Part of a small language model's weights.
Size: width 192, vocabulary 6480, 11.5M parameters.
Architecture: LayerNorm before each block, learned positions.
Each number is 128 + 24 x the weight over the matrix's rms, rounded and kept within 0 to 255. Layers, rows and columns count from 0. Numbers have three digits each.

# up: layer 12 MLP up, 768x192, rms 0.177, rows 430-498, columns 96-191
# down: layer 12 MLP down (transposed), 768x192, rms 0.179, rows 430-498, columns 96-191
up430:138142110127107116133153122139169098142156161123122127136095173135133123134166150084126132118138120147113131124141114132156152131097105111192128127099161088096124116144108166139073124110104159131190132146076156103127107108109150149112124151087123131142117102150171146134180100166074093134
down430:109160120125132108144137110150131176135104138091086145099129135118118148117104127156166156133133129140097139132113116129131138168155113138177171108136103158141139079116140148098160131141150103155161088117094123116118112124137118110139099186090184137144126111137158120113174130103123145125
up431:173117163128156104116126149132151114092158117127090110148113146122132106109138153126139109147097125140145165109144132147106119138082149128161112115141097125098122156112125144141136118152145152119116128094133149118159122107161110141127114163084123138169119102137120136121136146144119125116
down431:134140117135100139166114116103172105163154110085138092132131139133154134121108133120154138087145123157152100108080138085147157136132131128155153166094121150138141166178117139121138162096138100160140090158111119103116110140122174149072121131106119136134159089123150197169122117109134141153
up432:119148120135119128136124131116120173092125137117130103177149121127115152109153107131142143146154138130128115132091129167077119108122106084151106167130107125119123117129127124105082129119130154145112099146159121125119144158124110132128121134137130108119093138121127176115140110099145139132
down432:125138130141191141159151146107139121125141117105132121119128148141128099152114161140137134134071114148137150112119139079179148170121123157087128115159131137161129130117115134178138101164150137118101127134107133112194151064179144115093135111140134141101149146172157097152105137118136140119
up433:129089110115148157148145118082127149134107175107142149146083093122118092149116130127078139115148114104129097135130133063132130100124147109159113134165119146149105156092095107127121131132152133136100138160111134133130140133103098134069123107110125114120117152141134152146099141157120137128
down433:115068108080129124136134118080155099111152097153085094139162167122137087173070126153085143139137086174104089152114138142101085131083096094155094097145127139119071129117119111128112158135134158164139157063147123165148131146145132147142101145153116116102103119160142112120127126106146133140
up434:143130100149131084205103125103102098130124145132156106096135189116145127137123120162156138109066144200127106111152112107118107075123106154106114193167141177122114076156100126110140115115150105121142124129085166082157139163102178116138131111144080172102150155136144116154115107146151133139
down434:119119167172076196129149142119146093147149075129162117189135135120118120106142135156047112110107134163140130106145142119056111159073138161081143107134111190156090145135136169125146176120095151111056111126169100168127157126162112096140131115144129133136132063153100108134116088078108178151
up435:125133121145088133094150160094130139120114133121131161133143173139097096110145113111150095167143126104087117155121118129116119120100146180158106154101105125162102143184110163126152128100134148141132102136159129096110148121105140085085116162155169162154124139138135087123156160140143177116
down435:156104112124087149121152127161100126138121090150134102180099092157137123072103156136158125173082114133131119148107119083166121126083150152108160102130114174176139105094125148107100076127185119123127130131135162075140156110110121147139168109111114106116128152111115106100157120129132105177
up436:109148162137113113130100128090124124115146180165158059144112146104164146141168149145127144115129114130110147134136129102161143154113133106113115172131126151099160109128081129099114094120123128122065111105094154137144094122135157099109181149127093133162093130096138182157106144103119146141
down436:133117142118117137098096131146134161124110140142097107144140132144128099098100143115092131150114176152129100128117121161138118096159177167106125056167116140138107116136095099128124141170121121148114128127161159153153143107131144151084113131118092135146162092133154120113120144120157113111
up437:128129108170151153137142143122114140096106119133134117093136140143114131119112134116138127110168152148118112179123139180109100162109150077113152141086122103146097112136165122149122098160150153160109085111177078143098144092137140115158129094112146143135117145088166148134089129096101149109
down437:109117155080119166109146067125133132147104096122149142125135122123135122116109128119107137139125100122080127117122134122145152168138105175135121133118150119106127142144075083089138100146110145125087127132171138188082137141114091182135117146127103144114137147161132121127150124161158104096
up438:126156128144122108162164148123139138150109134132139111142126165142172175141128123109120094184150135135128129145113106095147151119131154123155156107116099094147085164140143116129144076073120122156106104118149114105128101127118086152151119129110086152126107104123134148154140145152121120123
down438:109138108113101128105107079154135112122127123141130157119099131121118117154152110135136154123147134125097175082158120163096109138134089126170116114144146112135139145151115182103108142138117097141149144137148149099167161107078154130142172125165151126154128117137115110073141123117150126158
up439:099134115058141118106145118125095145130099129141108048150126142124157128132125117139080140128124113148131103150173149111116110114111109130160143118174118121144131098086141092124133156116141113154147174137110141132144145112133161163122189157161121123154099122113125127086105101140121147143
down439:113121103185104131145140138125122115102091129088112165141115112104130125090125159118129133132161126083143121101121099147141119111135186122104108079128164137149096099122116128148140130133119118095135143093128122118125115138115114146120095076138150114142096133097114100146113138083103122115
up440:093114120100109137136119143088147063162147107130135135124122130171129121170140095154126144127120129152157127155140137149138144140084171150148159100085162146119124123120164106121152156090107117119138125121159113103133121120155078156144124152153135151128137139138141118151078110108131075106
down440:182089145111156090148137105151194173161128117126148119117149128143124100107093107147139120153116109115134177133126168157163147127088066155119141148168114087179123137151118098116133135140098127098099135104115085135137121186123155113094084149116181093146178155108171153097128108139126115109
up441:079109109122123113126100106106134130162116168129150107129134129134118141169132129115132106143141158137135117141156131107092093131131139136121141169103109203091124108125131133154074139150169134123143094092099102112110114132095103109101136168140129161153124143103138140126127076113133143162
down441:159094121121159158143143132130100104144145119113118181166128171180104132127133126145128127160117131074143113135080110154094127164135128117133153114103161113127138124105131134177092175093153140131095147161088102107137145105127165147182140093111085100158127180125122161104087179142149150111
up442:102122119079165097137093093092108169142133139085120132103140093148098179134159131113132116139133139071119113123135167132139143137128113131122084119168139155162108147138161152118164092135128139177089140148123145099136158129157149130113099098093110110136101126082164109117147117134145133122
down442:129142103115120129130118094156144108142149114093161141119154103154091075108159125106095111129102139105155174131124162142160098131108128108158165139145102121149125129124098125122130123132102128122153124132136112069144166122116094105098120129107154124122126115147113121115157162118125135147
up443:149132140115135126146139145092115145057089143157162116164122140106105081141143174077140115096100118095133139075143143080156163127135149109086126110099146151131101124138082154139110095106125140138113160133131165139116123107111098144110169120115103141180085101069107089154165085129111137105
down443:110148135132114074136138104134090122153105137142142150096105134128113178117134127125154102146125149158107134136143142149131137125104140157140153134158126102129129142106131120154157176132127111106120105112148129142120157121142186139150095128072175141125120127118161165118110179135126129149
up444:117070146138125146115118118138135126093125145154133105114139121102116167109103107127119110155130115085104132159135138167102145090161132136123165126126139095083155129086178140113151149135138147094140155158130155168119120121133142143125131147190223119115096110114138136113106123217148133061
down444:147124153114142154144130114141111113137118150165173134137173154162147091097140154126143152130141137160115117159130125118161132120120109157178119186122113138167139145111124148109092159116143156130119111108114152111115120066148121094134112138206108152103200122107144092112131137169115152126
up445:145135179124116144148131122154096137109116080131160132131110157161145134110131153095171131121127123122086106106109169171120128123133144181151074059143137152106104113125132120121096109131153162181140107131144152173106136124137130135104110114159161118137095144094119103108165133155114084159
down445:113090124105123087133153120129132144142135165139102111168160109126164135112127144146085104108128127153137146123115141115129163155123137078146151123115153108146136166157102150164084115137136137105124080123132094109139174104145112129130141118121129178139155113143164117119105077108125119118
up446:084125122153169126159135139086133152125156124090095147080164141134131125154131175109150160108134122128139113139128149176123127128107130132160080144118136160075169112153109088170093135125123146116160146115160141103137081131125119116143128120182140140141174126134133084175108124113142186132
down446:147085133100132116141152137124124132152137196104081096134105158115105145118151116147118101147097133151142106121137117125108149133139097170100104128125161153151142108153162133095121106131129161095105158124066148152144121119116137115145170127112115125080153132117159140096140133135120121145
up447:119178086152137127153130182086153160139117106114136129139095163126076129143140144162139116147129138191135110055126133144102139107100149114131136145103099054081110146155118124118149094153155114132118141104111163158127136080094166138194117115138120183128110086117103137146144075100153151107
down447:142101163128155074152106109167099172106127140161109152095173128110135154137146120144110116115140100086170132113160100136103175095162160105142142124143133165150139146125149127125141136113165142115087105105134141091153128141173182105152099106142187108148189157133135108124140148131122093116
up448:138112124106100105145151099122050091082170138122143081123138156087126095095163151117131107166104133080133145148147132103111120111141124148129138151132174138129169149153130094087174135151127118113131147129133142121139111099124155131119141117144125159133086124109158141157143149123104130135
down448:113124117129110143124131135165117152150111144128123157147134111126110119091125148117147145180168099124129110145096136176121156134141140132150114124104072181103107139152172101107119129136134119121114108086125122116110116108130156131113150124162152132126111128128129081114104095120122123074
up449:110145147134101113159127092136112129140113113093150088139135104124181080141124144133127107160115146166124103149121142144145094132141169121155115113164149096125095121128119130141089093162119112132131182102172126143100150082132141115142101158099159115143142126115083121136139086120151118098
down449:141103132106095160106142148151158097154143084112093126112131156120132135115133153126132130124128123139131161108152108131114178151160121107107139125149093101119124139124131109157140131125134141144106075131071143099137151148142094153098156112139113129137146135138157119105109140128145105110
up450:137135129149125154158138105112148079108131151114159125145106118138140092133138133070153126100109163163118124164090147137147089081113167142146164149155116129117173118175079074127129130155113094117092089111143118175150128151078117146143150149136150126150135117102095145131132161157185081103
down450:133124166123098133097160090142097108117134132112113111136110136099139151112134123146121128143103146117110111046198128145105128096120129168104154141098156148093101138133157119123099100121139152138122161131102123130142154109121141142151141160168142107118067086127138125153156126136122165134
up451:129163076104139148139116095095117140129146108102109121153135151156127127136130130102127159120097102174188107135115141080141124135143097163126132149138122104122130143128118134125100105110169127154169116162142134162130184145130090105135081139161127133121135143117109110081126140076133138139
down451:148128140106127126145127139136146185144143109135131126152129072112114148126096117116130110127138132147098123111124096168113129099108159086117134153119126117154124127090157105163104079152092154141087156133164122105094125139163138137148112149136123153159096078152142112109135136171147134090
up452:133131112123114153093114122070117131141062084185130128073132094106120144107134143134082118115143120157134131111148126091139160146138109102128117136186164109098119161124118175176151123125095089118129102106106155167130121121116129179135124136123107134105138136150148111100140134168133138120
down452:099082111129141104115118081140146143146143145145175133137105115091141144168102142073121128188095128163153153142105130134147173134110156144114154083149137152130113125104098117131114102122173145150112137140130093137105100119090102134106149096175153109127117137129121141129106122111138126131
up453:133128138125132101132110196092129107134110124133117159154135130139147099134147128117126143126108116131130134147143095135143166125109151111168114141182115113107133117149129159138108101089124111137103145088154130202151176165088141153133142104125140157164138138129073101114126116128101075100
down453:125110099176134147169113162129113136100134136150157160116130192135136128089149094176092163115141108098120115163091151067147107151169111139153110112124147179164081139112122148125138152090139106143133138067057087182140091167147114103161143116132080116072109109111107173139083129113172129119
up454:115165143146125098107104113086109127130166111141135095103133142109128160133135091105123102134131110125156120132145143091094127098104074102134105156115132152133161124172129133154136122121131136121144136127169189125114135120166134135145173136125121172140130126104131131156138125094123095136
down454:136108131136143139132110102073148139174087117146115130166117155111147126096138091108162124162079129140117131129129139145134110146107164121147148164095121131130134100131141121154132122125114163119123112126109156136164128125136178116170098131150083142167144144112103118129097099142122118142
up455:137123091176092115115130114147117174150181131117095160140195138112159140142151128163105110142190133132155113115105091108146107127114164155103121150171107137139149164134118122130094132137120139176120132116123138117184124085146124116149116119166082124091119177171115153103136121119126144154
down455:138133091121125112130110157116116161142172119159150160124119133087165111139144167138149119146176124133142124162093079093077118162125115157149137173141136154139137105150140107108161186136150103167163135148127155161099129125105088123096119126141092127114144131149136147111159132096116144100
up456:106141129132100144119091120132149125146143125099168122119141147125165102153127151140100123127135147121150132103120111107136125105153142158121133086092131181117126134146122151089144102098120129110140109116165123152146126131161123131117117128115117136123123086127144152162114139095160120146
down456:118103121110121122167128126128136142132113157154152147123166168097111104082115126125184118149104135128151139173132073131123126157152132133144137132099150112112140108150151111136167125105131141114067096076132157135141149112123126176138137205105151148189132076093118137123140106116119105157
up457:130143149119156175129120121098093117153144162092148138106118145106106113085145154171139051081158132103138138145146081111108111165159162152164132140125107089156119109098067122130107082141125139111112121101127153129125167132129150151110143119088137144120150136135109077109126125144185161126
down457:130144099122138162130184130132125160102135085176157145119134172151117128137066135112090155078160142119066137161114117112107139155116055141172137185157092124160104105122121108124093104123179144133165092147066081125114119095066103146155119143056150154115125121137097117118125106127128178101
up458:138116114168157103105157132169106130110144084142135111143151102125069125112147121120125077091056152117166105116116134089111102122140122087085123129193162128129085145098141174141125077172130110137175146129152138123097124146149140133106135147184109140141090115108153146143156151120118152119
down458:106136133130106156105099124160132118111174143141164125127107139171134121112140142114130107114161119129114109121195154136079150123167133152124129163073130117130133121127155136123127148086174133151145092161120141110135151110072196143175105150094143132127124154112125122124142141111144135120
up459:129115130137125164107152116169136123072132126151124109102160108096115152113179111123152151136145123175129136137136121132133133126122111103119147086120111111150127132125118118118103142107116131122145129121151129148109117166116108134145103115135176110095147140183141137085133139165126143118
down459:124143086115109136142139131130135127151108147128106121181107134145119165137139158106117114098122138128137135123102148119105136102120125136093044150132152136113138133127123124169113119122145100134109121090166151085121100114115136110109120135133117101107157119097125144122117144138159130134
up460:137088124148164111124108120092094102160165128153119110112105100143114115104130142126131106125112180112118125079137171128145145144139177186198149123135130144080143142144130108135108164106109091124149142123102140083138142131103148122154149160123098102142105140130165127161137138132141141098
down460:120159087133095136112137144130119128173125139130109106106097141092178144141154148089100118119179085160133101135131113145143122168119169111123135124150082067107149158117179107114136147116105129120117103115145131115106155163200130135137131130137142134118133130124133137126138132149146139143
up461:116161125110164141079093139076145094149103116115146095140092121114104133135118141135137136124136118096135120151139147131142126127110134144123131113100131098141113123116113164153112089118111095138105150150109132159148147116205091133155160122097142063123132100173112095126128100108137078173
down461:132111090118115198133123158139079165103079107084103107138093154112144163138124143105166160181083125136126121120100179125117141214079152150143130125136111093149102137167112091087161140106126163147160136147101079109125120101142131125161144064154091080122101088132087105087056090104140105098
up462:155143149160110132131160109133101122103135144093113117087129142125125150092121156112095089131148146131093124134149110145115144145130111116155126106105132151091112148158138116092110135133105151172153105121106127129089126099128137157135136179140109142155155139102099141099110107129092158133
down462:133086142114126123109148113085108140123095128137141155141114149140130163151142108133133132154121097093135091103141107113147122114133097138121180137142141095138135137146156132099138127163130080166156152120117097128155097163103144113128121129135143132132113141170155126144107117138132145149
up463:141122147110110161145164142133182124130102137098151093080115093148137121126134137128145101145105096159127173125137126131186115176144168125150137098102109088108132129097122137143105075106139126154109130146137143128119134088150106099136151133082110144144111087173122118122175151128153125129
down463:095118129132109112133151130131140136081174121123133130156143140110132146154141094146133117123108136140145130149145112085121158089076121127114153129129120132170137112161139106148174181123124133155160146101114079152156123145156119146166112115127134105139133098099166094139154128117125121112
up464:102124121109123141110152124137087084123116083112115137114074130141138138169108128104130150107142122104197142112158120163145162108151136190121169152145150132109165136132150159117109149137158138089117126128127111154141125171113141136116122113151124133108137144127161135146202147132111095098
down464:112124134114149136166123119148164126157123098129130118123125086093185140126140135109126085109110152147114155138098104160131120110091094162109124122122145133108114116179121139110111155131140144105147160125104102120139141119172135088127141159127130111106135181125149079118152140106156153138
up465:100081127118145093100108118134143131143138072113127161106134104102122133152135122132119103113122157112118148112142143115137128132111152145151129108149097122159130123144130129120147099065129094115173109114114119139137145102118147122155129111147131143132139148136134168104141145137137108097
down465:100143106135126132144137121125111085093109128125126132159092127122129182165117126135091158137127122130124136146126100105151117109106099098185141123147084117106138133120144111114118110098127130138140085114149115138172124154127167140130108107168094111107121100151136130148118132099150122132
up466:108086110140111105105182140116111116128127102186115141194115156132100137130131105118104126104130145118121150175151093125153107140128149117170103089125133115125149145101115152155096136159142111173148129047127161132135142150156126120098164100153140101098116106163118139136140115152077132157
down466:155124167138093125137107120158121137131128120115112145143074145103135102120134160127112163105120075117136096068126103113148131145130128158168142118105108113103113181152080151102154145153140150140109160145109132107138104083144137129112142113165124105134085106131180156099118147111124083121
up467:128108136131167121136136111129134132139151120135129118102106095114130142134114148160129164128146142132151083164189128120130149137115141147130198090116104114128138122124123180115133096072135118167140167132113118155148147101100135127126164112156145139151089103152112104107136111120140170103
down467:118114161132135173130119116141112109171104127125161151122122157121087121115102120122141109133114115102131133134068107103152129128159114083127160124099131155151123145137109126151126126144117144117069141122122119127136092169147179067106120140114093128137153096129096105104127123161110140145
up468:153164103142162136128134170116116129124151166132143147113118092159134104112139108162128124131125123151196120093124137111155135116121108183164144124128162086126107135082116115118108100158138138136110125189165152146141157158150140084112130116121168112126098150086139129105139110153100120108
down468:137143085121118140122113159127122123125146097089098132165112123123114120161159097075151157139093134133096116115166130135125157161098125121088116113139065132089102159103141104113116124117091131160125138103114107125128125135150131194109118133139101118106157149128127116126120129114139163122
up469:145103124159151129133158147104124144111137119082108156120144174152128139159117128100128139126134098124137141139132120089129099132118110130119090108155112132137101120093112131178145099149143118107160091086146154080133166121104117111133151110173104152095137134128122129117145092188112094154
down469:122097095151112111156176138112086138157066132095115183100122130095116140105155101120144143133107138093155141138112158118119116187135111148126153142123123135123096109148130061155118116121120112108124127138129097139149109162111109093112110180122124129156129092159148208144119142128152104172
up470:119141077121119145157105124117108145156156132074141175123141115113138088101102116111147137108114132165136117143148150118112114094152114109146119138168123148103143117167129121137104131103111160165088109128145112169115142108127093142124112097153145109109122098157119116104102174126182089166
down470:126151087140119140112105101133124134105146169127147106173130147152138151122135134147125074153116137095144136125117099101166107109061128142124141109124129137154097115141128152116153133135117120149129105119191135136113141148108138134138119142107068161114110133147162108116140070163114165106
up471:149151142146133120106108131090110124133130139121101096128123166144142150155137111150117111213070104128127167185122246172136073125159129183164111120131124118146095158134136122139157117156120088120199140088130140135113102090098090152127146153088110076158130139098108156046103192138119128064
down471:072086131135158140129140099180126130160103122075134127140088172131129098122129096144132122255128155153114094127142162134104141117100107140112110135135104120129123122118131112148128127150153147112111139127125124101123119160116110123139145103154147132109080126127120132152118136112154109109
up472:129120095141148163109126093140133105129126160136101125092105125198102108149152132114116140105164116141089151088169109125135135134144127129127111136116098140162147151142166145126104150103108141136105143155158079105147103151146148158143140141119141148147118129113121138159099150146143111146
down472:109123066139119085172129145105095136119115117144126147144104135118132172108086131191113155097107148115156172135121139125126099096092119117126135146119120110119115131113140129133111133099127127105124133086112134131115138107131126098093110114107147151139128151152134147130136144104122117123
up473:085160139144111108143137127143122133126140125127119147117085116081119127130129137141160162139110113144136085123156133089108109098122140098101108127112161145130116149131145146128149125140133110118127155129175158112110100129112160104063188120121108179111121134145071121165135168146100143128
down473:122130117165142149121135099136131104106113106115127116170095117124146105123094165138122161089109123121118176143129144134112151060105157109145136137150144135135122158124130159132094110156163101113139159121092111115104102102072129086180187134109108138127148151106143124101115164137113134127
up474:145128149124125154116108110127122088119156151163117090106145110131158132174124127110134134116111122163130116141098127115106132135064117165134111171132107107145155182127164106144166153110085137135144170156138123138121096150157085166107183097116147142142191132124150116099138148104124094111
down474:144148113141186144113094140129120143168111142121101148075121151147109168125129150072105143114148133164151171085118112139119141136110124111126092149124150107125106131118088122131115134116184126161083111140111141121135105106090111142158052101117147129110105121138117113107099128100132148161
up475:155190134129152123115139129111133100130138149140132129127144097133133120131105133088130093106115153136129095134141128156093121145093126044125129112166119088110097199100133132121125162111099125144116131164145065111120112156129117130128121118112144129147086141121111103088093079148120148130
down475:139113132138116102123184137140098125107138126118122136127167150147093133100095101075130119129126113158136129139123152119172157118187101151158127110133133184140193112167168119135179118159109132118139149134133166118111121102130109146159132129129134121131109144123121113115120142140149142107
up476:116139113143158142089144120140113081148151173080142117121102114132087111130139143153103095150191141072151146137170092125153151092126132147123140136177120119087093152113080111097121119116097139125109127102124147126105164111113162124125088158118121152153097101099119152091129100148101111162
down476:119115124153156092140133146120131123131151126173158079121132105145101114130123123104105173075156162147149118152107116104127130116161151090123075161094125140165101113114174185125119137075169103142098090123115106168120125114138101134116135125110114127166116124135132157121106141069139109136
up477:121123123133149142131172059140124105090155146122144090174145121106132156118122129134147109129109105117112144126088141152092133122121123135137143142147114161099104130121128101148197107119122140126135101109120130120127122124103119175124125109108103101107123115135144097143156137117136152150
down477:127167149125091123135108145114082171137099071127148140095100105190133150125115093147135172143195105150136122134078120126136139136107136126100124159126119148103113107151129131115099158098137132150102150106136151095146119133120137123112140144116151157142135141104112128117093128117166131135
up478:126181162113121146101127133126106086141167132134136146140166175151137108132118158129145129131142150129119100126154113125092085122152115140182105095146144096130141128172149111176124122112169117177121119168149118170122136132135116099164177147147133130123099104118103119166154122140131136141
down478:133133111132142166113165143116171140125098103122157114143128150122135118100137141122137149125145115126128152132170172132105174147124123137113097098107122141149070133127119094086109120128130178115115115099125119113109117108121116134096159133150103130106139137148135104106151132106129107141
up479:096125117110144140146132145136135114116116120136138146152119154144140118160093131127155082162115120128141140129137149144129112130127107171126120151113102159163159100141106109101132150109083128124151162142092100123101137170134158120129110121126092117176140117088106101178099133162106154149
down479:108135150116109115140113106123159095141139117098116113136149150162150135173163105127131163155093139186129064128141151118054156141107103127111110131106137167128065101145095156110134136097164091148139081116193110094142116114145109129111172127136161097126132110154139101126143141147167156135
up480:150139138139134101148151114150106125135117136127123120131098108129131116128167124124093146158139119131115117096098128091136179126137123148101137137136132118171182103122138105137114144127102124154146083125168108125128180077146133098143109114215122096094144161130148124110130092165183153143
down480:119144124136125084146101140153136131122160113141151127114118170116122144087157155146131152122146143130178114109104170156112123121121151133122159114121143149129111146151155153092180153189121143119149136087096120117114089152137115144182171112117130177086140095104135136164109129144145120107
up481:120141094142149126123105154123106170152105123152122098127116103103133099129181121133111114142097096071102127139125156093085076148111108125150090126117134155079103130145102128116101163097143091115142107126116113101120142082114158113123105143129119097117132142124111139110108100101152162149
down481:132126160098156134075158093140128128109168129164132131138140146133117136088116113101147073129140149137136111128106158112140113154165154145097115166139179137103171135155118146102174131126107149134165146128141128103073123110094116126173171131160145133131130094129178158169138125109111147090
up482:132165133164166137110083146118133160124131099159117097118091124129153095167187063164148109140127154117105139142106152149149156129057121147177127123105143147111091112107129135140096119156131135123132107145111134106139124098120118145123105119110113133165152133152124161106124134143120086149
down482:088093139134144162108127124140114170149117102089128090121128142160139121129107150103144116144165129110088127111141103099149142153156121131135121112129112146088092115165123114111144153153137127194137163115135089135130159115138137109134171132144151139098087131114152138177155121138103133104
up483:078116148157128116130132104104109151117104130127154101109124124116134098114146136130113101146099142125198161127144087148149124135126124144120107164122152133084099126126094091131134114120122139140138113148134158127134126139120133127126159151196100142135137069103147139162142117152117164121
down483:129141094127120138124098152092097115134139109116111136108119120158145121167084130135147102132160123061142127124185097142122094108096146150130128093105167155143140168119110126114134128138135167114119114149120123071151139159157091155120113132152109063153099171144134152125136120118143119136
up484:079109131113133137120135131103134132141116132152141113135100138134147131112140127129111127127162146148162057117138099143107133117126092113132132138135125128100149153123138139147126132105178169173145062127138125157126118093187146119087103170149098084168132154135109121129129103148091151119
down484:134141193136121154109125138116142102140137105132074100149132075082084142171105124144140105104090141146111114127145125133155141097103131117161112086084136155112102124154091152125180073147104121080109125094126114128182160106140102131109104172109091123149129115164168146165100164084118147147
up485:109119132137123133133090150165122142142131162150133153143129120160135135126116145125161147128172124134100094140145082104102101125103145128124134117116142153153137099131145102149140143193149153122212134119106103133126139137093118137110133123122147118129137142140144124113136096146078100129
down485:130124132145131149155168126128131121148141094107114139136132119127132138135137141124094096119107146119118147106092148144147137093144113122133124147128121125129128149157104142115134140104099122163093106120126133099181063141147181117134131130142100135123146134162143158131118111111146120139
up486:132135144137150118149141150118133165155123158148170137098125086112098107135140124103155128144103159115181106161106125104180142124137113104187157130137101157106116112118112144126110141137142108101090073096125110139102145121135115160113175108086097128154149125134138112078108126158122088135
down486:128129136138095131119124150112127108144140110127099107132128170126140098092097141125127120130155144110129138105152147116086088105087180121128145134097119103167160131085133144083111117112124138155133186134133106098091109167117148140146106119121122105148115133094126133155141135134157115131
up487:142135125125126089140114127117080159132145116134076165108148160147098089134112135118141123125108113157148102140097133120167126126154128172120125134164122114124134144122111145112155117113140138175103123134158094139115169124130121146133104138169115112118117142128142142099103121103133114144
down487:139122115076114155146176149123170164150121165111117108139148126143155131164130155132156133100154112106117140160117137128121108133152169089112104116119140121105122133140180145136112138119143075136126145092126125122120122141100093101094118126127169154130125125132112128104139151113172125122
up488:132090111115105062122142137122152149167147092082121145126099071116100099157172138140150090118123140123102100188141146131124114096110104139087114142138094103117117114153104071115128149159120096134155137153157175137152110131103061167152135148104125097166124138149144157125134169133163173158
down488:140130116075101161145118113117121079120153122134082141132175127114097143115144119129157142101169122126134111110147128187140150124085065153138114123141134157097161122135112102160110100168134174098140137118097173129150101093139095097053089132127107109101117130109154156124133132130088104124
up489:143101126083135097111108168157108145081111159111114139089109118139110137133101137176167145176145132119132146135136120117184089093161130102116123120131159126133130112145153149146096133122190182066091144098130153121148133164128123135107108110101120137130165155114162128105146111185146065158
down489:106140126140153165167144115138147177142151106110136134141144152177154140105140082112088100098114115129149102134094138084115201139126134163160149099111098128097122104173144104118108125111124067167082174192107125110085147120109148146148154169130156150160100130133097190142142152137127152101
up490:137140107167127077167143123126117114121142148171093097108132102144111124122102108164150114129138142150108114155138111101104120107104078097162124137090163109133124160119153138081117168114136138128162129100144086153129142132153117172166095137141138136152156111195140118131121113141180117145
down490:095094124142119111129114176102126152153062118139124117088099149085150098063115103107137144105082135074072104093110142160110101164140115154112121108137125117068129096141077131118088082143084130101126145149105152132079127150132131129151139149083133122139129113110142077125137119141133124120
up491:145091143141141131092079125136139107135097103143077137135128145119124116179113157160111123114131121117169134138143151103153156141139101143111112096123140073134134135140150119118113116131100141155132144139125148160149165130138139131109140118116073147126151112125148150106136087157108139139
down491:127089122110129127123122205118078163148158147125147102116096171129135137140158129133120140165124120070140114147131137119161135145106085092135142146128088138109107121107134153135107129109122099142100128093091103127080101120111097111171119105156182122073098162162118096149127113128134124130
up492:145119141123152107121142165119116124104133092165147125134141095161122124132089120102101173131125138128106148164163156127137108153158174148182113103122142157087126142159123115144122112079091117129148098176103100079141134121151126132172152126132118131164127114122088193096132169126097129141
down492:154126150144119118098111109172144122132142161127115088088093142116114140144144125148147147116176131129081128119155113181164128157100095138120107126139151097090127099148103127143102108107143162074145126123131165138181144151139146132123108122109119114092118100122141132124132092143110132082
up493:082163139103134128082127129147113074150080116117141070123092141111082154113124148127142169124122110140169110062127137154115105130127115149142149121119135122125143118111095125169121114179117124147106091090115138130095127178165154186127165179134086138135142163122120113145103104106145157138
down493:103110088065137149117140145109125137124072176124082191142143152140114145110154133133089152136118072117171115116164084125089139136112094147087102118110137155104116111125138170127089133120098140106112105121109129120133112128121113103124140126105137152085125115177180128086072109067140098079
up494:149122135131155170114176130093093148079139150165141148120147110111166173125109108105104128133193171122082143125116146146161160155144116148113139142107151103148165138119140106137147137142095134171150175094197155136107116118117151125060086121125118112143132120118168139124110118135096144125
down494:129136113136139119098091175129102128132140134124112160109135164107135137125144104126132092077190127149117092114115112117113144127133116113129106109133096113107084142134108159114101137145134102160128129106186100104142113172138173158086134117127148162122159115099149119136117086131167079134
up495:112117135152115144166108120148156142174131112118085115123145153089124120138135102087143161145128151103129123124147127136120139135136177113149083146131129112120149148113143110165129109107132150143113124134144135104169149143144150145108149098132120143108124111136141129135087151125143145138
down495:124131104118118135111146141114119109109138140135138160101154139100118112121108139146121095113134124124108131133105135124128163133114112164130141136147083109107138127085115164134137132122124122113128101148114090146103140124079128158140105138139141166177161151108144122116159164163149125118
up496:148095144171141131088113142132170097062124167109141133107081124074121102115122121114116136116124129111102120147120160152146087169094113154118111155144137179174148146095104147108109148171098100117119106138140112089170127151139150152103127190155114094061087134133087156128169133123161106139
down496:099134093088100112160146132109096163188129105176126120130182144200135164131114126154137127124111095133170147124153113115119186091161157115122135094117128081107095102171136115143146122083158142143131138134130155146105134127125114118146121077070177146202199131115167098134104117132083144114
up497:164150112132114140126120086136094118110147146129123121131109116140127151187084128175088157124143060112139155141098114120121143123149175152136118115162132160117127140149126104125112087084147096131121124169143112146127132151101095132127131144165110109135074135133114102134134105116123136092
down497:138152151144168096113133136203198137115124114094137144126169149112137082132112090122138134147126121111121139152121129133119105116100167129139166129099122139134120120117115138110114131104129088088099082137176191110108132148138131146118113100132131083140139117122104120127133105118126110140
up498:088185115109112108110118128145127132106110143108089138116121099152149131150158107131145141110113090113144102103116123113095138105112123139156129130113144102149111066134131121120116116093109136137142115135137140108109133114109101144138079149094110152112127127121138136169140130132104140099
down498:105074186094108111131141128125132142096097154188147103157089115157146145120132165162170130110143157111146116158166146141127140127159167105131135136176079101128124170127184097119130112105101123143140100132119119108098119115132150109084141150141136098166148134145077090094129134103133073120